Weights of a small transformer language model: RMSNorm before each block.
Each number is 128 + 24 x the weight over its row's rms, rounded and kept within 0 to 255. Layers, rows and columns count from 0. Numbers have three digits each. The size before them is the row's rms in percent of the matrix's.

# layer 10 MLP up, 768x128, rms 0.0802, rows 636-690, columns 0-127
111:150149133144092130159071111142165123178116138104147127102148087149128109125134163132151159114128134144191150111111147135131160182134140122116122131135117094118135160143110166146117130123171113114170156157127105132120118121145099119166128136132136127119124115136168113142126126096122119083076170140146164162122107158137163119112145135125093129112061112115169108108128114058132109117122
104:155129148125126139129113088156126127123132140136134117152146117136115154116141153118131117136143110130148104115066156102155147126123106124126111147102135082136154136135148125138120107153134095113112083108136113144141132182110136143112147141163124135189157124097154137055127120098110139129090128088149081157145091069122183115151178121130173130135110173119140078152131097159145114118133
103:078163098121139142155120113118143111134121103141151129094133120111123112107108118159120135162085102142091144141124171104141170140105112127135110159147112152092143117150065121098112121120112136129106088127189133108128127136099141134092114132153077131152120132134157160144166098119088106135121116097150128152150124146121166205153143134151133106146119118114153128088117161167149102125176
092:150137135103120147123083104137101125153135111120112116135128097185122133159135115163112107148138091135130122150113153120127132124089171086135127169167159159121149117149153166094093145159108137122117125090099127135119166120092164145132148123149137166157130101073103122111094148119117124196120157164112150089162133139074091114122161118128143121113091124114180147143123123139130115114117
110:096069145126112144136131118168123113148071076136147108143102130135096154200109159128128139106136112147172120112127096102120134112125130138103157094111140131101135182128122165148116102138155125179157147151116130138143135145132125182110137086156165146143146122079104172124137148120059162135130122131116119145142105139131114131167130126102128095118137118115155113140113119107121149138170
108:127118109124131138147123122113095160105121129130140143125148132175105109147121142117145117154141103167141177119091152105114116149119135166121131168138130101139076118150115174145145123153161121146108125136170144128132124120065089122100118104114147133116103126140121148101096134100148101121122147090147146114121133169075158092156146192120121127093116157119136153099136087114167121076186
084:135095130148142097102142115132105077127120120102153119144140136179120111134092112199158125081133142137136145113093169136124157160147123118114061159125133113120120123122144090136113150128111111147096151103099066128105093147116094126113108147146122093192108141097151127108124129131163181121126147147148139158153103130142096116132169137157094149138123130144115130129142091153159146136128
086:096120114099137125127113136136155179126073159130126098080121074124087103135101121123169111101094107121139162086138137096100133138156168148141154121141135146109105116077056106149119115160130131164109172133112118155135107114162155113134107122118148132116139096091125107119106127112078093127134162118137170141152155118105166143142125125139124093159140124113120132161131119129139126083142
089:131134144145172168118157109124094137196103117184129122125153119145115132156115103114106135130139131149128086069143112157095171138129126149150085105132150171124133190135110113139106109197145140141126099157137137136135125137134159147146123093129118134136144146106119164145115147124084170152141161138104150121172123168112135122151085139112127160125145135084108110120110141088131122124114
112:103157113084083134141139116136158161180124108107172097109167102119130121153126112115111113129118101148139138110136117127095099149145131120124154122122122132125118160150130113083118125118125072123157129138091133120145131111071115120143134111158134094109100066092116174109064112105122145185135164102128138112132104143108136138146162158094150151100077120104118110115141122128129146127175
099:098135115120161151132121118152153119109133138135143102125165104201133089128148112149152140129102119160182127144142160093096148195122135116128135117128122128139142154135109145108114125169130119150145156096106161119141141138134103153141136142126159157130124185098154151104107138133145090137124133098196136111088111130102138141117128100116126186139095125133149069134148124106126162151174
105:145111167116123141171099130123102119139146108143142135138149123148136165110110130122167158107158116114154155084110148088110119113117115112106140118137134087115131145136106152127098122156158082114179097103122068153132136137117120099159131115148098145129147165061088125124111181133129135107116123103127151140109127142110136108113088169147137058106118135116114110171082143130170127107115
107:137128104099113147136096124152106120105137123141120089122164120114149114134129134109169149125084086141140147133094140139119136137119132134109141147124151165120112110079131094143129156137113092161108114160100128091112124147160132170136129103181064146147182129162137157149085108132136134138109131151118132111103117178140128173120104140142065152146077150110119119160126123096156162091103
103:082110146111114142144122120129150148128170143127106143145128120161122117166094142157130155149094121156149141111111118124077158169098124096103112104111129108154126124101156110113107164124101107148091096131122100092114170115089166173058124109113123151146095129113131100123123157135132126109112142096119080117113152093128163124126134124135167161078080136098132128143090100151139149129155
105:142120100096147145138152095163127095183147125116129133144134096115140130102093143166121178095093130149122057098072095113105109130145152117095138142127130143092122152167118109133125162154105107105107151109157103110110132151169111166158132094121151119096145159121137097135105131131153111124123158105152099115139120149074127106148156117136151108118113151132101107150088140091123134117164
015:109098133140125118139119119151109132170102115144172112139138127155125133154074140129155155129128085163160120090107135099113157141128156077128096129137146113094103165117121170105087117113154126087118114146112102112136162151128114099109114110154106122131114117119125138096114154106124131137089156125139135122152115161128120133198118176133111133129081171080152101140081103115168104090150
106:111102148100137134156132167114080115110108126106146091170131116124075155130098112103187148172116122132105116132113141091132132118106124156121147137131157098122150145103125114174131145134178153137105135147086119127142117121149103103074140126155122114141099125152140077105160202151131128120105133128120133125125131140132104155151135160157107126153121138110128082091064112130165113112114
120:092144081114143133140147087157112150133124116152152084141082136140143111156126110107185150143159121143129099087113110120131182134134131090089113102172130161136125126122150170099118185115106113101159156160151123089121176142161134161087119115165127110109129143131126148138111128102115131175116117123140068149085123148125160137126126126119106093135114148126136136158144129103121099130156
107:128148112089099142171085106117148123180135156151143114116146093138118149137132136129119107136107103122120073113096169112149125144118126156137117131117147125108164146088126139147134138111134111138111120123114085104103133172111121166116125145073133133136144084161148142105142128152134155106111143097171136145176146168071155134159172137109113144132091174112111094140128133067140123141159
104:145158136146140144156108148161113124123129138165139104127150131133133148170118138167130153147081125144105118106114199180066121151124172086130118125115131117159092171091130125142111088106170110150101129105147127162104136125117176128157129139126120138146178119126106161148133150110142140179141179129145111137167091129145111149142126136143146101125124112097107085148115139111148115141157
106:108152143117110115100111108165101117135156099126133068110140121133143100115120188115155119151136066118157089139109196133101114147137145117094111107151095092119149144150143153104077108153164094131135145138161121154164151131119166132129118108142136140117136135119134131136104121108151132187071156115108123121113086131135130152142107135196130135108098152113094134137138120115125135131155
119:085127135127144122159105130190157119135130135125139116164160125137080141160089141179129164124092097120121086080114122162139099138088137142133112123129178126119116150116111134136089167152084120153138179130136142141163116136086122132094131104127160153119071144116124090128161148161123149128096105147103145164133115165124105132124106137122149126109142133102149138106133126061122133114122
118:111114115101121118115138143169123182126139142113125122135164122158122111112109108143145163096104104134146105145128160136144128134131145136152148109157136123102134170176121158110111117131110168132129134110153082176137114158151129144111116114056130145117121127132121061130164155103119174123086153130183114117142170187118118151127097170115146122116153155120116139096120152117131113074148
110:109126078160140133126134104143099108171112123176129145109148133121134133110138117176139139122128108138110142101150123111122089130139171105123078094193124111103148153127104113118099174147124152155146135134165094113135170133161139099111111176148163141121088116131108066151133137129111131198094129103182122098114098135150138146118150143134117114099102125101126109134122145133147149137103
107:118117114118165121148106076159141135128134096193157121129155124145060124117108138152135139124105122132140088048119134137132112100152133152092122113134135164114129106116138117175101137153133146125118107100184123111146130150118087119093154127134098148141130138122153146130113137119151185143121105132144131113116088152131077164133168121155127115138105108116127172135150102162114118131178
102:130151118134085138137095107108125100141138117141161090166132120133098113093141187074133104096137099138144109120120132125102116157105093113141119163171140086143162153125181164082106168136144095107116102124117127128135163147166128129090130157090129128120113143122141154163099144069127152137129146130115161140181167122113162131146106139127145130109106163115116112153150141132118100117155
085:104140098140134152183144094124094153144085113139140111142149142143114123167126172129155130117102102113136135098034131100115167120128138102161110107170166166142115174129133127133129110123105133153128129171102108094142140153158154141110111141109089172145136121149070094101112130139109141098103113146123124154141099137113084115143153117153123113096110132112145157168129122131127123139128
101:097129096092092115119127150175097160130106101157111121086150119128112162159139141116134149117131117132124154088173148102079144144101108098137114141146096166146089149183060153119121127131122110137103122122131123148129114181115119137139120123156122174134168133116170142084136164099145105138136150131120152135124118103119129147152153124148095075176126156116147138101135131120126117082121
092:125125098148098167141133157111115160112117074143152133114154122138080172141124133147185140149108122140153105077148151104123088134129129148087113128119121149133172120118083096137121118127166153144153165172144121111175128146136133138100071161124091168109130132117107116102145137100091160159094134126154133101104116114122102133138156118127159132164089148135114095095105112131153144113139
029:117120097107130105150139144176119152130083114125173112119161111144126143155074137131169131116119070193139122044121144104109144143098137097140132125158139163118115152123128172105092159140139143112129136111111095137162138149152131129141113147106124148175120134077146124109111166115131157127108157139156110111136132135134144127174149144118117092130105130072136117130119138153144087122144
103:102139124144100130124128136119106171143118096140127142149123130126099111112123164123126183137099119132099139074084116157115149122114131146125115144111135132069118132104122135157101148131125133157108153158136146152116127142118134113093135145105136117169071070129128178129105175165124162140130142127097106150113108140138137154124158175145082137187113166121168072116089131133138100138148
099:128076117125101110114099118115160130130126134145143091083131114129084123122121134138163127115129102142153093101135137130111126150106120161080075091165110161099128157146137073099104100133159105109083151094116149167107174133100112090110151116092107137132129104096146111135118122134142101120087143135165140157121109134106141150138186157133088126149123156096138086141141103160127125120132
107:079054120121108145166067069112139188204143116130120139141149090128101119145110153108146123158092111129140109129119114104162151145117125137117165153127146075126156182158088128129117126116121129092107117113125126178149122135166155134141128125125137117123119137124117118117121116137155120146135129123149113135109099169100190146149141132157114140158142135097142123134101126132125148127136
106:100127094150132136114141147143092160151113130122134106095124121139098129140095130174154178124171089143133104106125148118107148107140163108159073117145117090105148165098121135082100119133108151096119134133119072155154117147134134176129150133086126141118121132111116104140097159113116151141099111124130105120117116179153113134125125126082121098150150147112078129085147122086108155106181
108:149097127080104112148116088110128140110139147135148111173142115119126161145128115150169128148125131208147136149137157103121148153102153153123141161079151095153132132145091115090128155133107179124150118145127152101167124155136122097116111171151129141143114128114146107095121086124130115114144183144111101126122166118084143152158149136130151141121114170133152082171148143133130145095160
089:131117089137155125119124147184161156136073091145208119154165128114129159121091109125108152150148117147135077123129113144132143158123167125161135118140137133102122155167135119160127123157114161173091081160165090094143125146138095113137111093149123112127139140136104144128099102147114117175121135136126126154126145154148123163103152171107139110112120139087149144132124156122151163147138
087:161137174132142131137138126138165132140147163143127113129142136183084155160110133107113086079117118137158114105143094103125140142051139149111128089128121156139128138127164148100095194138105115090115121094158142098132102163122143127102121145111145184147159158098131140151136104107111107150121133144181125116129118150124112140133131154160128160140097150115090102139082150134136132109128
088:139142107110170116115139111137104173123144119115175127137158122152145177111104149140106131108127092115174136117097125106137092178154178106162131116135117162138142178147126162140119130125118074119153122100139058157114134120135116151110127155114113138162104096120174145142135163097103159154105134116140117134123075120090150166121142139127109085106122110129110136141099153147124135090149
101:138103157084098170171133124145161116133152114121120134132128114142134103139126146101141100146138089159148075148152146130122150155116115107130152092130137125158167171130068164126138180146080136152123137148097109109148161140182113169119137142099132162124136131127109151119113135125128138154122160149169155116104155140108120101123116124148104140104101164125139135191135142113121083155174
105:126172118132100143141084144123080157172083144123156103054150098145126123099128135116123128158137122157097144141098126148087185127099140128125123119130113097125109121125134101120102147142123116100085135127123124131156168165092070173085109147157116125120135159100125084121177130125118134125119124109175113112140110164129152132132128154133104107166105142122138165135131103160119149126110
090:121116132094058097122138089139078122116105124136151086102151107118145145140132128128139156112136115129100107109113117099136162161137110147158117105153154183144116150133139119089128131127095118144115123102153121100109097157067141167114134151142134159107151123152110117105105134102182113135075127117141103109142133117130139081144174166124131104116102128116147106115082132115133136135199
089:127134144113144115149140122115121170131108146130148101103170133122151156131117116098138105142095125113160126100149126092127136165119115049149101155138113179102142164109112117122114107165116090156096127149127160138138099174121084133140155148144135174133138085148175120109104167102152149180143137125138122158097085111081129135134180131130173097132105139104122134144130118138123142111131
101:152109104116092143154141124131090159145100114141175118143143089202143119090127117102130127074067142147143154094117144127115107142136160131165112139147163104091089116122099140126127140139125123104141155099147131127191138130174139159141116087128116156154123119151123129113087129134118110140132144111174140184136119136101129161118127154151140141091137105115128109137149099087136159120102
096:143118126119099158123150145148152118117105085101107101104100078114128102151137148148174117097155107140158110130117144082148135133112132141080111168179141154153165164179089154108119129110126116096114131133125160091151110148149144094108111127078137149163130080111095134110097095104139129102157149125137129106141115098108161095188123131146116130143124113113103104126111108125112112094118
103:149095085119115116106117139131096129107131133107167126115166111173132174140081107209156086111139124153111133065152139150128145162089155136125148092142120140093111160123123135124102097100102141153133127085137103141155119128129126151098133145141112118120162150107146150144150128125158144164122108114149147157156087148145138163126136142143121124125105136086161141108111145083172102135149
117:064136144122141169086072105121129156157129104118153130137170123187104132119116088123132131162119111127106142137138145101142102165122184095125125139147130125125100187123128105147122137156141109136161156093115086117118163158114151184139106151125118105138146107068107151092078144115150129156136162105134099134125097158127158117134130126093164140128101119104123117128111126127128144134129
094:161091082095116152129132118111132110105075147124172142176112128113146109145132151113174175123105101137137129142086127120143161155124127112157128167124115146109112161148102142111130120108161132139132116133114139062163094151126105106152126105146145157147116115164087136105083162109163132124123132112132111142153137136089111120162142123135090133156106124128129102092116133143162176073166
093:157099116120114141149136160109127151111107127100139100172157126174134118117113127173136102097098123133106131114092098124115132137077109119097135070139112172147108166124172131129131122122097125143146099144102076145140109173113099152088098122143129116147128132130079111142114120145140117166090124132155148119148091128115122177158127153127069088101110152127136145141114139134188119154141
098:141121139084143108168114114132118119170163131102156132147136095138116132165125177167110163127134115142109155124106133093171117118136161143125136151154141162097134142166128106112128135147107124093140146107139107156111152140150119178142072128134153123171152123112172133158141127131110148117118132085141132067143109107107138165125110144136134120089109161121071150100074145122151075110133
093:155086134100119095175138049116121103130160127147157076152110076122116147139107122108143133093115093106155145110138139124151171163125134133137136145136157099114157116136171108154106113116112093120109121111103134159119110143157130111159127150131145157106140135105129125096131122115099172150127133140126140108113107175172121172158134130159095114118135140126136094130097140073150108078146
083:133117130094140112149154128126167127143146147142123102102121087140160139118100099137177121118109121141133122117136149096087131123112130145109114184104159094152105125123114135133124151132148077143120084100123134135143120119120144138144126071116076188106145152115095124144091102136122119108097116132147160170121149127093157145171111166129157145090113162112175121166123116118146092093178
041:119110128138118138096130129139105180127116111165129076155130100141112137143087159136153147156105056184124115130136131106092126154095160088097140111128167123131083163159133140110110099175107111130129107142108105085123125143130084150150118091135174140131155128106120126130114149103141105131099144144139141112152157158102147141134121136096118134132062137107147121105120147092156112097152
086:113101150109148145117132102132114094140110105093128141121158095143156103140128145152132158147162129147178135123131144110128115140119133144088117111109126158093112119111136119110107153178121117115153094164139142126120163156146077178111128077148094120106092085151108134130112165078137102122133144108124145116174090130109148161162134153189126106181097140127142168099122155142155132131130
110:148066148132131109120106073132117131126133134144121102133142137133132108104112119126134118124123134134154111129095108131098141149097144148126121132138131134078097108118115144089124122139092120117114155134163119139094177148116128149129118136119125160118125158139083134143098123098152159177139155135213132197092112119104115159126137156171136123109127175132116163150143158121171089083161
098:090129139115129131147146154118150133121174098140139112176121143140137147156120145108114159077144123114147121097093174138106116112101141135089056108139140159124167127130118149126124160147130090111142147150147104075133139132105134134109102109135103150128105133150119172117123162111080104137120129087100162109087145136143190125128136119143144145127119093088130130165104165122140089084154
# layer 10 MLP down (transposed), 768x128, rms 0.0765, rows 636-689, columns 0-127
111:085167123075124142135116147133124126126142113121072122176131172141137113071120159130149118083110153101144093185110115112119107128129129105125148096139128147106107129099160124168151076147114143154111123111129170154131152138142152116118173109102130169107121140113115156150126121142131097114106100047140088121137146111102106119148131148127133141106153162126139105150145120176126112113137
104:131120124102148124088108124086141131140152131102175162124135113124131138156142155072112076140082113150088110093167121128149134147144154146156173154129146115126199124149154139123105118129082108152155075116154141154143114151111098122141175143139127143118163098118149138110121133114102122089118154122124135117141159129129117109124125134122142144119087143117101109106147157067164119123077
105:130133169102150133123158151134086119141094189147130110181108085129148141144163142114135181109147085136117102139130115142104113132148156090141112110155134119193170095113080113098138124113118150123177143114127132114109121090163100104115126076126134128116118141117120116119104137134144106156130148126115150147128119108152149073163092128149112117110126103157135176157104146162150146139134
093:164153113129085131108100121142097150130134098170089128107117156121106133111151128108136154128124139105116121118129153147183124096154112104102154107111106117143122138151118115145148117092136130083125143127117150132103136147139148076176101101121120150112156141112109114138120067173130102134143164134126141153130143116117091093105140087139072164140118162131170088176159145104090120144172
106:119088181134115126147134126142141122129150111135130116085114121082100133121120134088116137160141131146160115112158103127149106080152139157085145103142128149152118146118141118125111068142129128122117170139121138090134102152147130168159136094136151143113145118118115090129156120145122145128132078119143130122149124092141125114182081079094131123120132072088137175150126134164089172150085
112:102142161160112144127125140109120112090129109177112136132172128119069156140139115094162104110152109174146134126122171150136143172126118158066108112114102148164144125143142127160102116127132110163154115164115131119123106112086172132149154131126111135121121122139108138144124142102147103100177135129125098120134097143084145163098098107144134127193156095118166133111146153094128172120110
087:134148140162107130098141157112139131093115133112108134118092116100192192153165122132141123092135172139130147102142144177174120120106140128153169120084151120171113125143093102123111138120092138131119169104148147147110142096115171096135144125109109112108117133094166148150118133107156110121152150093127150134161117145121122104148094100139097130099162128111126155167107120141073130140096
088:158136162140166133158097116130153127143162114153113182109155184135140142138151121143141133122092138117133116147133078131169133138102099120104119107124121122156147107142150133123100102114102145082126089130132138144109073090110117133123190116136115090111155148135117129097110110105119115131141106149139088115123135116157058121127169153100177158165115113148116152090115156102116115161144
090:085109112157153130123191164117128146117149109119120163148121098129101108168100126121151144134158151137113154153114113116159111149144139114110145119141109145141174121102111100142180135122088113127137142131116108194117102118155135088112119132172135106144097169136134118099100111149164098134118089159082085166126154147086141084134145124114119096103125126145144140117175118141098149100152
109:126140066109134116126136123090123175123164118144137125147096118136131096149125089128094121117090161099120110140105137142082141085135168153146117116154099137119109138117112115116139133136131130106153092146109184156095166123120123155142147127147151112121192108106080123102113103140112146140178110124158152092142165157072122111136139142120130184102125120079145101147141144144111128110117
104:157112126134139126154119108108144103149132153112135098132130139109145123112130138103101119133075106108116138116162120119125128166115076149106109081102119128100147140124098149110105086104149164140196106110155151087137072152105131088137164089109125160128121114121137115102120131110131107170151154089164109087178158152105080115136121086106113134143176130120146148114156127104134113113139
102:086105094135093099150080147145117125093144129136141113171107109103109092139140112115134126091143150144119132131150123212119081098109175129116140110121110113132110099125106114149126116166090149112101130118118116155121172134133123109115131093167131149162143127146119122130180113125154116116157138142161123137105126113150156167148132129087075147109172150154152100159128135105094093105137
100:122103171149119107137181119107119122134127108151125163153143096132115153064109151116083157137183144103120122161096143139119115116109112120107098126138110129138105122149113135137123154113092114162133097118154119120124126115179118143127146174101163101114137123116153099130116089126113143111142133174128139118132184085150116105148148184123129090143103132170140158132136164129110060120151
107:140128090135111136064169120095124171106123114165096111168117163130110102087126133135096113117100177148155127140128151165141147103159152142126171140106117167170162093113116145101148111135111124150147115154161168134084137097132153119142148161129144107155150142131123162113160130116147130135137119168149127122133163118098163150158097077112120146117145143102135157148133111153169101152128
105:134096150144197115101148099130121117114126181131136167162112135117098098149084121126164128133170142139114107124127108184137119135133204106071144116158104103148115147127110130119141132137120124134140113138130067102130148116123122081111095067124112132112129146136134142162159125168154151146149107135150134078117098157114147098115157126151111141099129122112133129144142108132096100109115
015:126087109147098133116142138145107095135148140107078179161129111148096152118152145149103114119135138136154082163131047116134138106103117118105127141157128094121136125094080170159138125104137159118112123151116097141156111132135120100155137137124103147112166157095120081148121150129131145118160128168119204141098167131102107114127109127100150136153126103140152155147150141126094138142098
102:134143111135123099132131138110111104116132151161148098144149108122137132138124104090118136155163128135109148163095131174134139136142149139145103100141117110111116114079165138147169137092118113114143142095129154133100108083146159091104122126163142150082135102127140080156152099141142137132119105098118151136112135171110084123163134175133144116150093069164117109130119159097138109072189
112:104129101137170137153127117152113129135187127096124165142115137079120129164107139155168120101098140155176134128113118152147139113140127128150130124141135140126168119148096116158116147144076090115099127098136161093121104123139134118167120172113138133100122138120123153159117115134140131129117141090182121164158130136132127132162122173143185105123107186095097153111127140105096195125124
108:114100133148161107142114096162152083128106162133135172144093117132142144167128134166145149120124120134150156144106142103113092153125130115137119081149155134139146147140138145134152105155129132141117126088108116143157136159166143153112111108090138103126128123103180154129123192174144155128162118099088138148136113182106082099144100149137155097135156164086166095142141103127132094138140
108:123134105157167152104118144133121100155125152099115163108115095151128129129108140106164135127121111110156166125151087122120151099133121097124151163128119137132128119136121140163115166122075144156173150172120119131124123139113074142134120148123125107128075135154154097148084156134074091123123128125068156150070138175125146121128108125120120123116137146142156132146061109139080147101130
109:127117119155176144166140137089155123191132123098158092148101117119117111146102102116105114100152129149086129142142111185161151129149149134126098146076119138148133131106111136132164126122150124157100153160173141149133107120119105139156113084167134111168126128152115141148170093113108145133122119154110137100104138152119159118127116104141135115077183129113133063134117147118150090154127
114:114180130153146124151116164157135158085108129093122146096129129110102147115137126145091102147138152124094141140138117129138120103162105115147152134134126121145096140102134139085093077121174126120111144131158136166098126106139102093106145135122074131175125161150126130185140145148116139116110140155167160129157139181115149159094172133100158113080167106112108118134158119148096126150111
114:105102095122092110127097139167133146121134149095151111090113141116133125137072102149138152124131134141121112142115148130107139115165086173137090116106132198144070162140146119168121114090159095141153156108112146094117109106146163094112149108145130117163125151148148114138093094101120104113119111120122169132152119135129132148083159143151076167136137126132084133129146114108144132155089
108:125150142147128099144123104148164172109103155109108143114141101088149100124131123110087126115076149168075091131098116078144131152109111123113132075100121111101065152145133122135088122071131142092146128105129112126141149119093128146111157121154147125097121112129124137154096127105079114140139110103119141147152123095152148114122132076094124147129170134106145164116109103104141116160103
107:141184097130108149113161135120140143108091146133130157083104156188143084118150138159119105159152114143153125176133088135099144135118087097120122140129160122121154129130134152081148136117126087126160117082114125139172124105143178098139131108072117152109138179122149134127149150090125093118113106144118093122135125118114141151095137086122114163168144131127163100106112129104114131121147
103:111121145109103090119139137120119127128126154111155132143119143120130169120162122120142125132116111131093142175137169135170132093147111113178126141127172193125112082109112140136136114141143161098087138054127167134132123168131103106115143114160176132140111116141141111123098116144148111097116109155106127122111157134154120148100191152112092142129152110173156126116175113083119108109121
083:169134136165104168143133110108146131126166172112141132125118096120111133132085118074118143138137136137112146156144117129110176103158118129113120144117144167101197100117117140112092102148128139118100110141137154169159098097125133134141124142086138123121135158165164118164121094147155133155124187180088158155100102110139117109137091150138098134126152142106138103123124103157104149090153
092:147127155136120132144178158141167146099121125151108121130115146151123145116168147085130160121125126070128138111112130173131124106135125115195127129120093149142144064151152098101116125098123123088132156115178118141097153169134141132178138107128200147111138114130159104131154087133178133150151170120134120117119142150130126103124139144125153105118131103142111188136111122111117119104111
095:112098138096119121123122185132116127127145071101124136056146092133125109132162114138110156151147131114144126152140111104140096128133123109138112155073113140125131136129100139114146093096164134139156157119160125108136097081131111133137097142181095115080096136127124079114160107194104138130134123135099158113096140097140116140162147132142142150159109133183140127142141110088143132102120
031:140142134168148116086073165114119167134144080141117152097158115102109148122099096097088095108143128099112135146137166122135118103112146123143115160128118092112151126090120105159174121126158113173140126117136128150110116121085119100176157115160143104075132127104119183166103133122104125143166135148123141106120112103131172176162110139126154134122117105138081157129119135132103137135116
103:087121094132112090140084108131155127163117164120136099116143117184118095145162132132109142147162125126111136089121131124120102170154095099097150133114122127158083155136105064111143152100154133090152103090145099151123118150161126119142155127103126146111129085100133151171096087108133136139174133140127116082085122148116153130159138120124129110118085167111133168143145111130139112125105
107:130133108120108107125137159096118063135127155134105129131103144059116142116110126111132108144127114135179108127107116136141123142125140141167155148150118113143156079118114069105114105113169140146135129155159156106122143138134132116080151133129123107097121126147138164058145115179142122098124147173129151098113120102144135152111101065085119152123137125083119131122130096117113148153089
105:143136137113127154155095087152123127126124153166125162123113100145106161114106128103142117137113144149105100160156096124071142124128153154128126143132172161117126124141137109144146065107126161087118142128124093121147148112111125160126129083116144163088140129138120114136112157154118096096142128091129093104161137155143137102168101088143149147153180126050108084139112165117134145126115
107:106123101144090163104119125144134144125131175139121111139139135110121134133108075117124151113130103134134088136126109117154126099093113135144107103132115145121106129102144138164143163138135159108087121154132168181102153087196133101115151099147160127108159134138172181161151097147131110112115140146122131110135130119109100106128168083157157080119138132156107114120192150089136134099114
113:121134097105138154125103142106094082122103126082130130087115111139138114156147085160114135082095066078130173162101126108096129112133103125117095132136134157098146119129156146166086157142098101113129124099097137113128086080122171084155129128148139121130166140131136106104101147126086148130096118143114110129125107139108145134138136129165121120160098118151120147117102090141165130100094
090:099112157090118126159127156181081122153133158143139132133152119103107161135096061101119110136163087129141115121147108154143138136119135105129156112134058124113158156107089089135151119118101125133143102126110143163101136133103127116138128094105137149096114131136113158124134107142182134119138096126109149130138111076151138116076136155147149169116147135068114125102111137150100171115113
092:116109133121088171118142136134134102150128123134134131122111115135132185093122112105130150137130142116131189144124144165113140120169134129076093136117119105101121149157183128125084126177172136132154149091104102062095153102107112113107142174089112167113101114109110140163101108175132129096147130136121108120139128133110118140115125132121093148122144098139172171136158101149144120121162
088:136112170125127133137124156123123148121117098105066157166105116117092157119093099127100110111188154140093102099154114112145138099126077150118136124157103084160136151104118085173081122097131150132111165137098142132152124081136124120140122099171110140100153123091137129122176124107124119123148093139093136087131130152140104137115114117118116113145155144132138156124122158088091152164119
101:132165142146114139146137146134116170124139091154120093130135140119097125112116108127141165148112108097106145129071160127136100099126119157105119084090115159100118168146134129114098142124138124174143155139094104189110101136112119152119122105094170134133142107069111156087111137126119151124146117128118096102108118110103170155177143142141131095140175100119171138107086085138120155123125
106:119126122134157110130109138095113156114128106104126109147126117132128095167152108096118119123171149144105140141147174132114117122096108111161111110108146120144148066134152166200099124141121096134119128098122135111121133092166132123139143100099132115169116140118086118140129126102115079108097142134178129124136123137113085102082141130161121124139115141086081120128083117051085138122135
096:143089173128135161126118141123118165111066152128082170157128146099110130130120126095146180130192170126136113091183135097155143131117139116136148156115124135121096087113129094065152153132110163173115122119099143146145145133083169110133111151095079096117126142125130144128116151160157141099138130103116114133119102126148118133138120155132134127152116103111115119100129157161144131153122
088:124128105159133132098098151166149137117101089147123116193127142163136089163122179122114102113148097125123170094100111160152138108108134131167164131122158137120104101148134081122135148123133149084174126133122087118093113079104164128126112117108115115098125118148139125150135146146139146114105136111121125108155174104147121103080117135138119120155104084128136185094110137134103111152087
098:136134132123157085128096138098141145120121168135114123136144116114050073121147128145108130125138137134171107144131122131138132154100128108108089109123110107112112143161109134127090125109139114156126129082126133140082108114104104107129111179113139082156131132061140164133122142135101111121095115088120139171080121123142164090107167075134134090153159113108148119112128103159112116101118
099:175144110158167179115113151159086110138136137114120129109117121122149146058177107087108110190127163170115119169137121174117090137149120111124112127120119126126147173108106124126111102155106127135130126143137080140124117129130140122121145153152190149120138146130113110118138130135082105120123098132125172157142091126119128118099093090128151093102129157170109125121145106142090137116144
100:170148107140126102130178139110140101126120160118158122139135128143088126111126141156154117134138158186126128157166122130113115148111160133139112098111159159119142132134168136106140161124090157159084157148169095090121136111111127111130120174128144136139131107134127119145185106114142192108166096080145136130134092161097133155148122102105112138115135086100098133130142112144176079140122
106:145114084151126118122105120117126162126130136155146128165114099111151170090149148117096129117153150112144145151137062113112118150126064187103091128150133090142108129115127105136142139112116153102145132140145167115179125164149131130137168138137135130086099156112138146099173112121125158149127126110094154099106134131151116090130148131157101138154142128157089144112140189123082150157123
095:133107144113137123112111113144145082129070111096093134118119115120139133194130110167175126141107115159153101141126158128133143156117108147110138137119184165116110111088113127135095151113158125132173146151130161115127112096122159140162128131126149122148149126118144124090131143078146089122093139160138145132155127142123161112096121172145173073155123161159151155101120137155077128108114
093:114134152160130134156161166097123128099119125105154120111122139125177106128125158089123095112127150096137121166143100156166129121135131089150116130145109125162174128128138138116144108178098124136174169114181133120128152085113095100118141168136118094115131117160155114136156120151142115108112180135151171173116139108155128129119133116104116152104134112167109183107103096120104098082142
099:148078145138084107106132156152147140097169121173147114183110118124135147150140105133152109137106109130176132096118132136146127142122094107135134131095129105136147096108134117129106114087131086163128118140141169160104107137117115133151143125163203099147159113165114111131124148162137141138118120143104145104069130090117091117136150106124143168132119149122152124174145145162163172145101
093:156155151181134154121124148116167142161097129109136124112138170130110132128169157125141115134157158162150142097158158132108096118134151128150107170109123096129106125115080156126150138110109154092114152124167113083132174149127128166132132124110156132110115131109100132139105094086104083114183127136135131105138116126109112094153088141117146128085198146102135144102153090102133142142120
079:123168117094104118150068154121129136162143133130132109126130079140112131084146174111120136089153129142117147144122099141111106139106123148113114097122122124130206124130133169127083163154160085179112109113129086117139097098160084085172111134160134145129116127132120121130106143102148162127146126130113158101089134120140089071136147149133141127135142119135143158160127122146101123090146
043:120106121100123139135121144135098143116136136100151112119132177175085092149120148098103137128073120101099082143117115118131146163115150118141099100139142160109146143143140137132169086119114105132155100103135139136147126192104107116149174102106141125134124097085163118130145127118078103129123109112128080111143116116159148150114116191156137151106121167098105104135135109097132160164093
091:133088135111185101105172097106105112135156163105117139112124103066130144143159119143158146165131127125121119162103133105119113117132129121158094120152099090153154098113114141106131162107141139178135096142153152170113136094165096155133106121126127116067187125115126130120145141079174101102142157140107131124138133130106107141116098117137130124141111135113104151092109101176137099134147
103:151125103136092138110068136138159122163146111076085147127092128144128166118139086116140116134133169141129105130155132131111079131091134113104119097123136117124162108143081152180138157124154099109113125128130121062145138125140141120132096108114143156143111176095099156155124124102050129150127115082149129143120135144105105135126141127167132116122134116104091129159140171115106139107151